Weights of a small transformer language model: rotary positions.
Each number is 128 + 24 x the weight over the matrix's rms, rounded and kept within 0 to 255. Layers, rows and columns count from 0. Numbers have three digits each.

# layer 7 MLP down (transposed), 640x160, rms 0.0974, rows 558-639, columns 0-39
178097117096142136120116120171151094124125129132128107113112144095139123107119137174101159134095124115125114146132096129
090160100077134109116149089144166127161139175110130139162105127120155131124155120136098151129177156135107123183127147134
106134107126144092137130103165131182142097132168151123128119119088096118145119152083106094136132131102116133161132111175
166123126114150105093113107098113105141129119146148107133105151135145117154118139116126123162101156098152113147108118127
110161110136110140114093138144168158134093164123133108123146094101151124113148113132135088150135067134137134160085155194
129168098101139114145134083105120134124148109113129101137132128154143131093131084098119168128153115177144137108125132157
097136110102152127124132095127167130154128139125101109139112146152153140159138106117115123165125131153152139157125142145
137123143130130090165115114107076163131094113162157123113111121115115162116113155144154154128137148151159132134141099111
085140089085184120145126141184151140109093097150126113138130138103108123130122120135128146133159134110117100133080115138
116108110154141140134114129093141166141146133147090147133120109136114105140171119126116135144134133115136169155125133145
140110128095104123101082128097141136138130134146149160175134105151149151117119120100130140123102125109131104157129125085
147152145153108103145135070109123113140179136138120136146070132133111163124111122105125106091122128135142173146093145077
131137145125142117148113106175131130130113099139092131140139137118117117151142124143138131156137133125116113122115092165
098162119121145119140106122130123133142155122162125116158152127128140178113114102140150080130127137111089121122142141135
106109127170115149157134114107144167132079160137109142125136093139101106111118131167131141157091166123115132159110127065
137150136130137146133125139128094127178178129113158159086126119093129084135096139087123104124137165100101195138147127087
085123129169121148140145127208066148131142126184118151130148099131193136119146100121113129142109117100117152154141113119
114122147120166115130164144127120149129139085111104080160119162111104131153146154109122124138137128131150124113166128133
118100150130170125144103131145135140141149135118133106151154132112081111108143103115102096087128110113133130137119111209
103131122123119112101134130110094107122127114152121096168127095105159139117175141094098083112150128129152114121111180148
141134184137136138139066191138105152128137121159140150117183129150151132131161114125097135124090125122101091149121113126
134119143098110133112122124179096124140121160137135153154158119154138151109148124127135126113137127158136138110103137125
145139125110116159144141088146110141132138142175132128126074144133138106166095163128129089133120107119119117127105161124
138145087135113141153145135138141116131135121145121120123134131116144113174158108134180072153137141131118109094123128224
146124126146142113103115119157122104110150114148113150104158127192178100140103152153126150148131106108157152108129129123
148125120109154107078122134095149140168138164142104167139128157116149109135200133101133124140140116140121137130121122112
138115084120104166087126103103128138123109125125129103170108120106120098101112146133125121122121137138121119108141103165
113138117125145148111209132107126096153091100143153107196128093126151104169109145123137134108150110108142131177133102153
122094124141102156121101144125121160168130159123141130141092121184108138098159111144100136126127107112143109096121138119
118115167144184113147108113149124124142073129164126157134129085120123165108140177129120140137097110135112112126115135166
142101194128108145114141131138107131096137158148126126113129128180128154100137145149138142112135106119102087123096063088
124135111140064096108123163122121175117166158123180108113074107118124139117126087123101105083137169199126056109156105125
119150146151116170134127130138114122151149099103128087140133135126111119156109127111139078154126106146149105127139123097
087148122108181188120133113139161113128170126115137158118143090112140093137130125105170155100135110123141116139155068142
149137136164117094166111160131091177118106123145120081121141138115170124096141134124157166079151144119153104125149110100
113175143136120078141154113086166133123155119148093121136110169134136142121178129132145128145106151119126157112105136142
107123128143133149131164136103113160141089131125125149128123175148089141128142098131080137137122150121152110109128093125
126103146104159134134153110133144132145099083133117133141106140092131156155131113111106142151124112133127130121124081158
113145128104121094168134130171093134156170157096133122104119156113121144127134111098128112126116115128158159123149154089
170127142138097153160106161117146118109158131128154151142204142128129114150111156123124147179128109149115116172133116094
132126144154124105139132108138139084146115126122128114126158103165129115151115146119126153172081096108097095072090103139
163106149118179117097109099109136099168176154106149108146173106143143112155161134155132089164108144170126048145148064130
097102122120122128178149117162072126135102077145159145121142148124131142142097144102150146144144104112129159143113126092
148150128146085142151088127119133129106075129162115141110183121118146148126115133122159072148165154121121136150127099095
102125102109161140129130113105170146141127150086151106150094155104155143092185067118203099123138091166160137101072151129
111137109156130114146146107154155114143128135128136119108172121123120084156099126136109128152140156123135150140108178169
091116136151110138124093101123158140136088112099126103138126082107147191126101123141104141103135136138141105089105114115
141132127064142116125109088106091109144115123167176163153125168116112118139088134146127121132170150148115154163149133112
146137156134125124152097126118137100115106115104117181111156130115142113167150140084113121104146139130122128123142130137
151099121118145174132117140156152157140140138097161131118113114143100113077130135121080107129153120152129119142103119084
133144117126131094147140113132127096152110142140154160151123101147096135097142095126143114094119093142109140157155115162
116118061123171147135093092120117116129154114151095118075127113107128112199165094111132145132167175153148118149128159143
120078117153074078140108198111098104099127143134136129153129094106069132150115177130121118095101128102127130151143141124
095156149091160103128124120115132146071167114161116115123178110113158108138107156118138142131134117128116126135114120106
140110153098085075114152153138120139181122095130151109144084110125115165141157144121076112117125134137147119145137160103
123070123130146128093112137122164117104158129067157131130136135093119141157147154146122135085159118118135137113193130178
140098168121129130145081121124108130103110124107162128132144105139081146121110113147155070142136129165136096126186122092
092168106122135152140146151112139165143091119134131121137113079147161118158157103104139086138088128123136126119109142132
125149139117092125116121127086121096131171115164150124137132124174125147137127112106131167124106117177112135101146114121
124155110127131113067119115105105117116121145106120140081108172209091123134156132101111173102132158102155213111119136130
141127083139086075095156106084135108143153091109147149082159154122106112141153127102142142092187134139115124166170096107
114141135121164141169116125119125125136098119098102092142134141066086105128125120164154108132162140111138105151115135152
136107110134112091108115133067144193102183135127131147109068133164137104115116110151161153175092105140153105106149149140
110148066088124099151105158112095171123087095150145133108125108145128141144161107108158124107119136104122129166098146134
130127102106130177150109125122103122122123146159120116125142144153126094134125113129137117129110153115139118155114154125
155167125134136158099112165120126130113153169115131118147095107098155125090154129136142125094090096124120142098081129080
118145155154123139102148130120129168154116152105154101098130139055090143076072169163138107117115126133109154084152169138
117132136116111116124124138111112124138106143115097164150117155177158163090151127104110145099127126161129115161121111118
174122157128111128133115116166157097101144132112131081106132174118095113132121191170129099140130100138126099096103107133
126148130131113130163164150147158144083106125100114119100171155168161115145150112118112135118128166124114104136137128146
131132154125115096117109141123113131106104121123132116118147152157129129170145161133100117120107113145141145119150128152
117153127130112138087167092137119118107140121128163116131116121114121124097145112086140138145118112127139121103107128119
153131149136100137126135149132094136158153099116140133125131122128123125129095113111142116109110162135161137113095164098
158124138126102119061105097090163172110073125131131130119153113152138134107140187126088158135112143128132149178126166133
172143219117077178140121144138190111171144136153175161071144164083177056128171152128110142089169092127111121163152149100
194084125107103160128125150127079137125133120112157085150109130147067115133088093112128123131137143115110128167113098083
148114128152157103131111120125084120158100132143112162122135141174133109127180129114125126187125139135127154120106159104
103133129125120140127130138145126134117137137122148118161130136093120137135122143110151119173131135113140097130135120121
162118164144110142152115126120069131141132142140094153097132135148178123122107143136147163156111137109115212130162166126
145108134176078143152134143060148143106137181132147115112144128103119112147122120101114110110155128120134047168100108160
133120158140149121125134148139137113099101119137090124128112151141123178139157156094106137127143157108136095103099120145
121135167102139129089172124090102152129103115127174137140103163118105094183160130156151169095118098091107182178122102099
# layer 7 MLP up, 640x160, rms 0.109, rows 559-639, columns 0-39
117071113124136153115093113172112122119122110103102169111111100085138137153136128128137114115145133113164124082159110129
129132129104099107109153156135135123105125152142139134129140138130161142126142123108200160164174103114129095084137144108
143166107104110105134150161123114137124144118146076161104116129137174102108148139109115151108144106166123162081183130112
159089131140080170065133127129196122129115124117086156121156147107112135102116138103142146081173101067129206097141171107
130114136171088116124148158172122156163096134149119115123112153091139117137130104127134158138133099112124118106100127115
122145081089145131149098152096092174106122157208118142115106172112116124103066119160097096150135137117130157095102101131
121144120111084145129156173137113076100144157162109140173096130120129100107095129097060150148188113120096119096147131112
107116101112127121122135118137093137092110113148130104132096142130113133142115172133134101115139162091109140106089101085
097136107130133142118142157122111148152090125118109116105110166098131150150144088126158118093106130120134164150126114115
114126104123100146129150105116116130109163145172136164147137118148100097113088171115162130159143119114089142112082110155
111118093119113110130139153135140092117131129111120125092124191140137088133153123166154113098117124152087149122121113139
174145128150101129101133142152153097133127143133130102143122123117123105078101140116120111105150111085095135164145186115
120124109141103106118125146157113139144121145137138115153121107120109105125125107150144164096122099116143140106099114151
148105120080143145079093126146149102113181148109139131140198119083148131102117140096148093165165096125095119097156113166
119096087144123088119141173134132100103098150100099163149163104121085139150114160128141106139099094127115193132169141113
168135129096119137160142129129081131088117115141149135109140158111116125118111122148127147145126160107136116147150137130
127147115171128134123121074114136120122136143148127100102166107150149111139089132114133121089139101084178174147126126151
154133124102098054122100115139171100106129130144143165112118129130107118175093112115135132158129169090102157141136161115
125108130110093124157105192140130150113128140174109111164122151151105112101120127097101129139115140130166134142128155116
145153111129143123160102124122154109078132108147124121155154149146139099116134159159146110090125121151142103158115158109
130097113077111117133110137096099126169115116161119188102118100112136138137087076114117108151110139158149129137113124136
192128061131130151094122140137120097112158145152130129122101227131138122143150126092123156104131118146110137121156141117
137137153057106169074115122158160110072108133130122126144136157162123103143078116105144160132148102108077142159079188097
140112137141100105107123128131124129119147116124142107163136162068127151117168094127153109114116120146141108115104099131
139134070156132128102117121135129127131142117134101103102123135126140159127111086158142132146104112111059153139145141121
144175126150113165108135146123186141146099126153137105131158123147151137157110076140104160082121095113119117119132122133
120105128106140102106127105140143062131199157146127125151179169124143140085111120161144128118088077135125093126134126127
164130109100114133132140136143147091118103110156123130118155117100138114110118149121189110098140105142116116165132169110
149169099157112148131111122150129141154179108152111171145142152114118067109114126076152130143128101151075124140165126122
124158131079102129120141116117101106074175148110123120141127137135126148118109125174135093100140091122058122111109136083
127120104142144136126181149145120152127148142138113124115091132136130121137064073111118118151106107105121154151128117147
162110105141093128105097142109140139110143174120126141161170120089116123107155118156106134089147118127159176113158146125
126129096142132093137135123127087131125151107147104128131121102159165094145116111156104142115097099131134127110150145139
145103109097108126157141116152164063153150135145082134107143095145155125090102137185176101112129139147127125120161103137
140140107128083131102144124120088132165145139109146103160148174129118155136145101144148161123116145128096116076138153126
132106136113104100149103162141137091134126129165126138129168149118106141155075068088108124156140137149134133081110131094
115130125158076128108115143139113120125144192108134174111171142188140125102117140106135127106119114143141123124136126116
102141102126124109122145133166110125123128128080131113154142095074139110152143102128112177118134124147143164127135157128
121143096123144176120167149118110086107145120145128146142120153113094083139132153142156112131151108143137135064090147103
112115136140104086095123148131148078131125130146136140142112093140137119124115120103141120139167103128152149153125165153
138079101126142130134147149155155124145125138104039147114178130158115127099127158187151127133172106139142119107149151146
181086123139136127106105130150136136140121087118130116132182128091131131137086116153114148072131141143160100103128149122
165103135126081128163183106120112133144156133146118184168157100108108147118118112125129153083122136137130162145155143098
117158058091124122122158152123097143114120124130162148125087131097155156097146089172129098115204054139131152051102125109
118099132132154126100115114133130154126141126158131143127098154132120125144103110152149107152141146116088114100163114153
127142134148115176119178152175122132110145162138082113117124118131173110122153143169116123108158157118110123105125127134
151121129145109133108076125121097101118122117132109088152148113100133099116107104110127116127149094148157168096179128137
130154107134092137098130128153130121162106185141124153120143107106124143146143067140137153121123097102096094124099122138
155138127090106123114126145146150113123139118102151170138123128134140123079141107075094177144100150104138108094132161110
128184135097114120080130121133157145057128174125142122132119107145096127121112136115107160117144125092122142138105134127
102144108159105101163105127121111128139136147129139140148157118132103084141103142151127140065134193152150132105092161108
192126137139132147129108115129148068077105118116147105133129101058133117123128078113169151116159139117127150164141133122
143134156148136145108115125147143044144121155119137139121123172130140165153084113139109114102143128089147128117112104151
117130154093146117114100144140154129118145124140081092127175205132117116146162173180151109077082119107137129135139161124
172137150114130131151116120136144115065119134164136119141135155160093093099141138119174130124130128094126145163129123104
128137116095160132132088179137160106137115125126123154103127180141124107148119068158145140157099065124085110135109153104
170087132099096167140128121152130115097170138109120185123111148048140136140092113131122147137122157140091102087134144141
125169121164131136124089152138136104100117135183146136089113147116165150148146141130141123118122087052124189148103127124
125126124159159080125094137166175115149143120104049158088167132114169098131121139126151123108131121139121128138140100135
128104128145101120141118110185132130128168154104096095098140109100142120110144103139119161082166151104158132134132109087
145128100152096091141112146114130103094152138126164143131120130080138126141094134099116127158090101098144168137155133119
125089121120139074121118142167094121141160106109122089191127137127186081120104103129131124139125125141139134086162111118
192106139136161118086161147116179091133137138118139115094137147153144133100153108131174159109116068104164133133103131106
117132120097083087157112132153137107148130170112149148084135120129130129131112064171153104106118110138114146124112113130
132103121116126110183167109117162115169145123125112145152130180135138138120135134121114140154129129139149115083173143135
136107120143070151108089108125115107115154103137091168116115160122109123108136116122117126152146107117109118129140124081
130109084156110163113141132138123127131110091124115152166133096099124098111114128092122132105163140097131142103128128140
134163105110128129101131145150120148100125098116136111140157117131144122087105165107120171109111116123116116118183112132
130122130116123111145163101122156115146116165152131098121154134123171142112116155161127159127137126096152164113169105141
136104116147122112131153149154129149133120116124117167160094130098136132164123134105178147103136130120133111149113147130
140080136094141107142095124148120102107144099139137174140095181092123124143094107134150158094134115167125152185129145120
138125144144148133117150110134125104112137126153126141170147113117080140132074150120096126122150129104112163152172116097
117120127127121070117170136125114107125132137144098152122155153145114142150081159133154085123109069156101108129163132110
149087129143101142137138113126131130057097113178120131109174153126153104161138086125181100134139115075100148172139126124
119136130164116103146146186175088128061134120154116135149120111114150126137137134120107115063114121116097141117157161116
125129096128115142116112088136139141141133127151136159080101168125112114152138114108140166145134146069073137142104141116
122112102143128126127110108113109123134129090154082117131152118142121121094146113151118114074110158138078136125147132114
092151139100136140118103142159151129143104100163099126124104144129169119096109112137128110104144138100105143132126128097
160113091142117090129117123137152145140107121128126118115148136155124084121129150156121128079098164136128149106132107103
121155148117114120136124130138158107109109112157088126123169134123185130093106156172115105117139156138146129128123095125
141125133147101086140096088124115094072110104182122141128133140146140070151121149124157121131145155127136142152119151150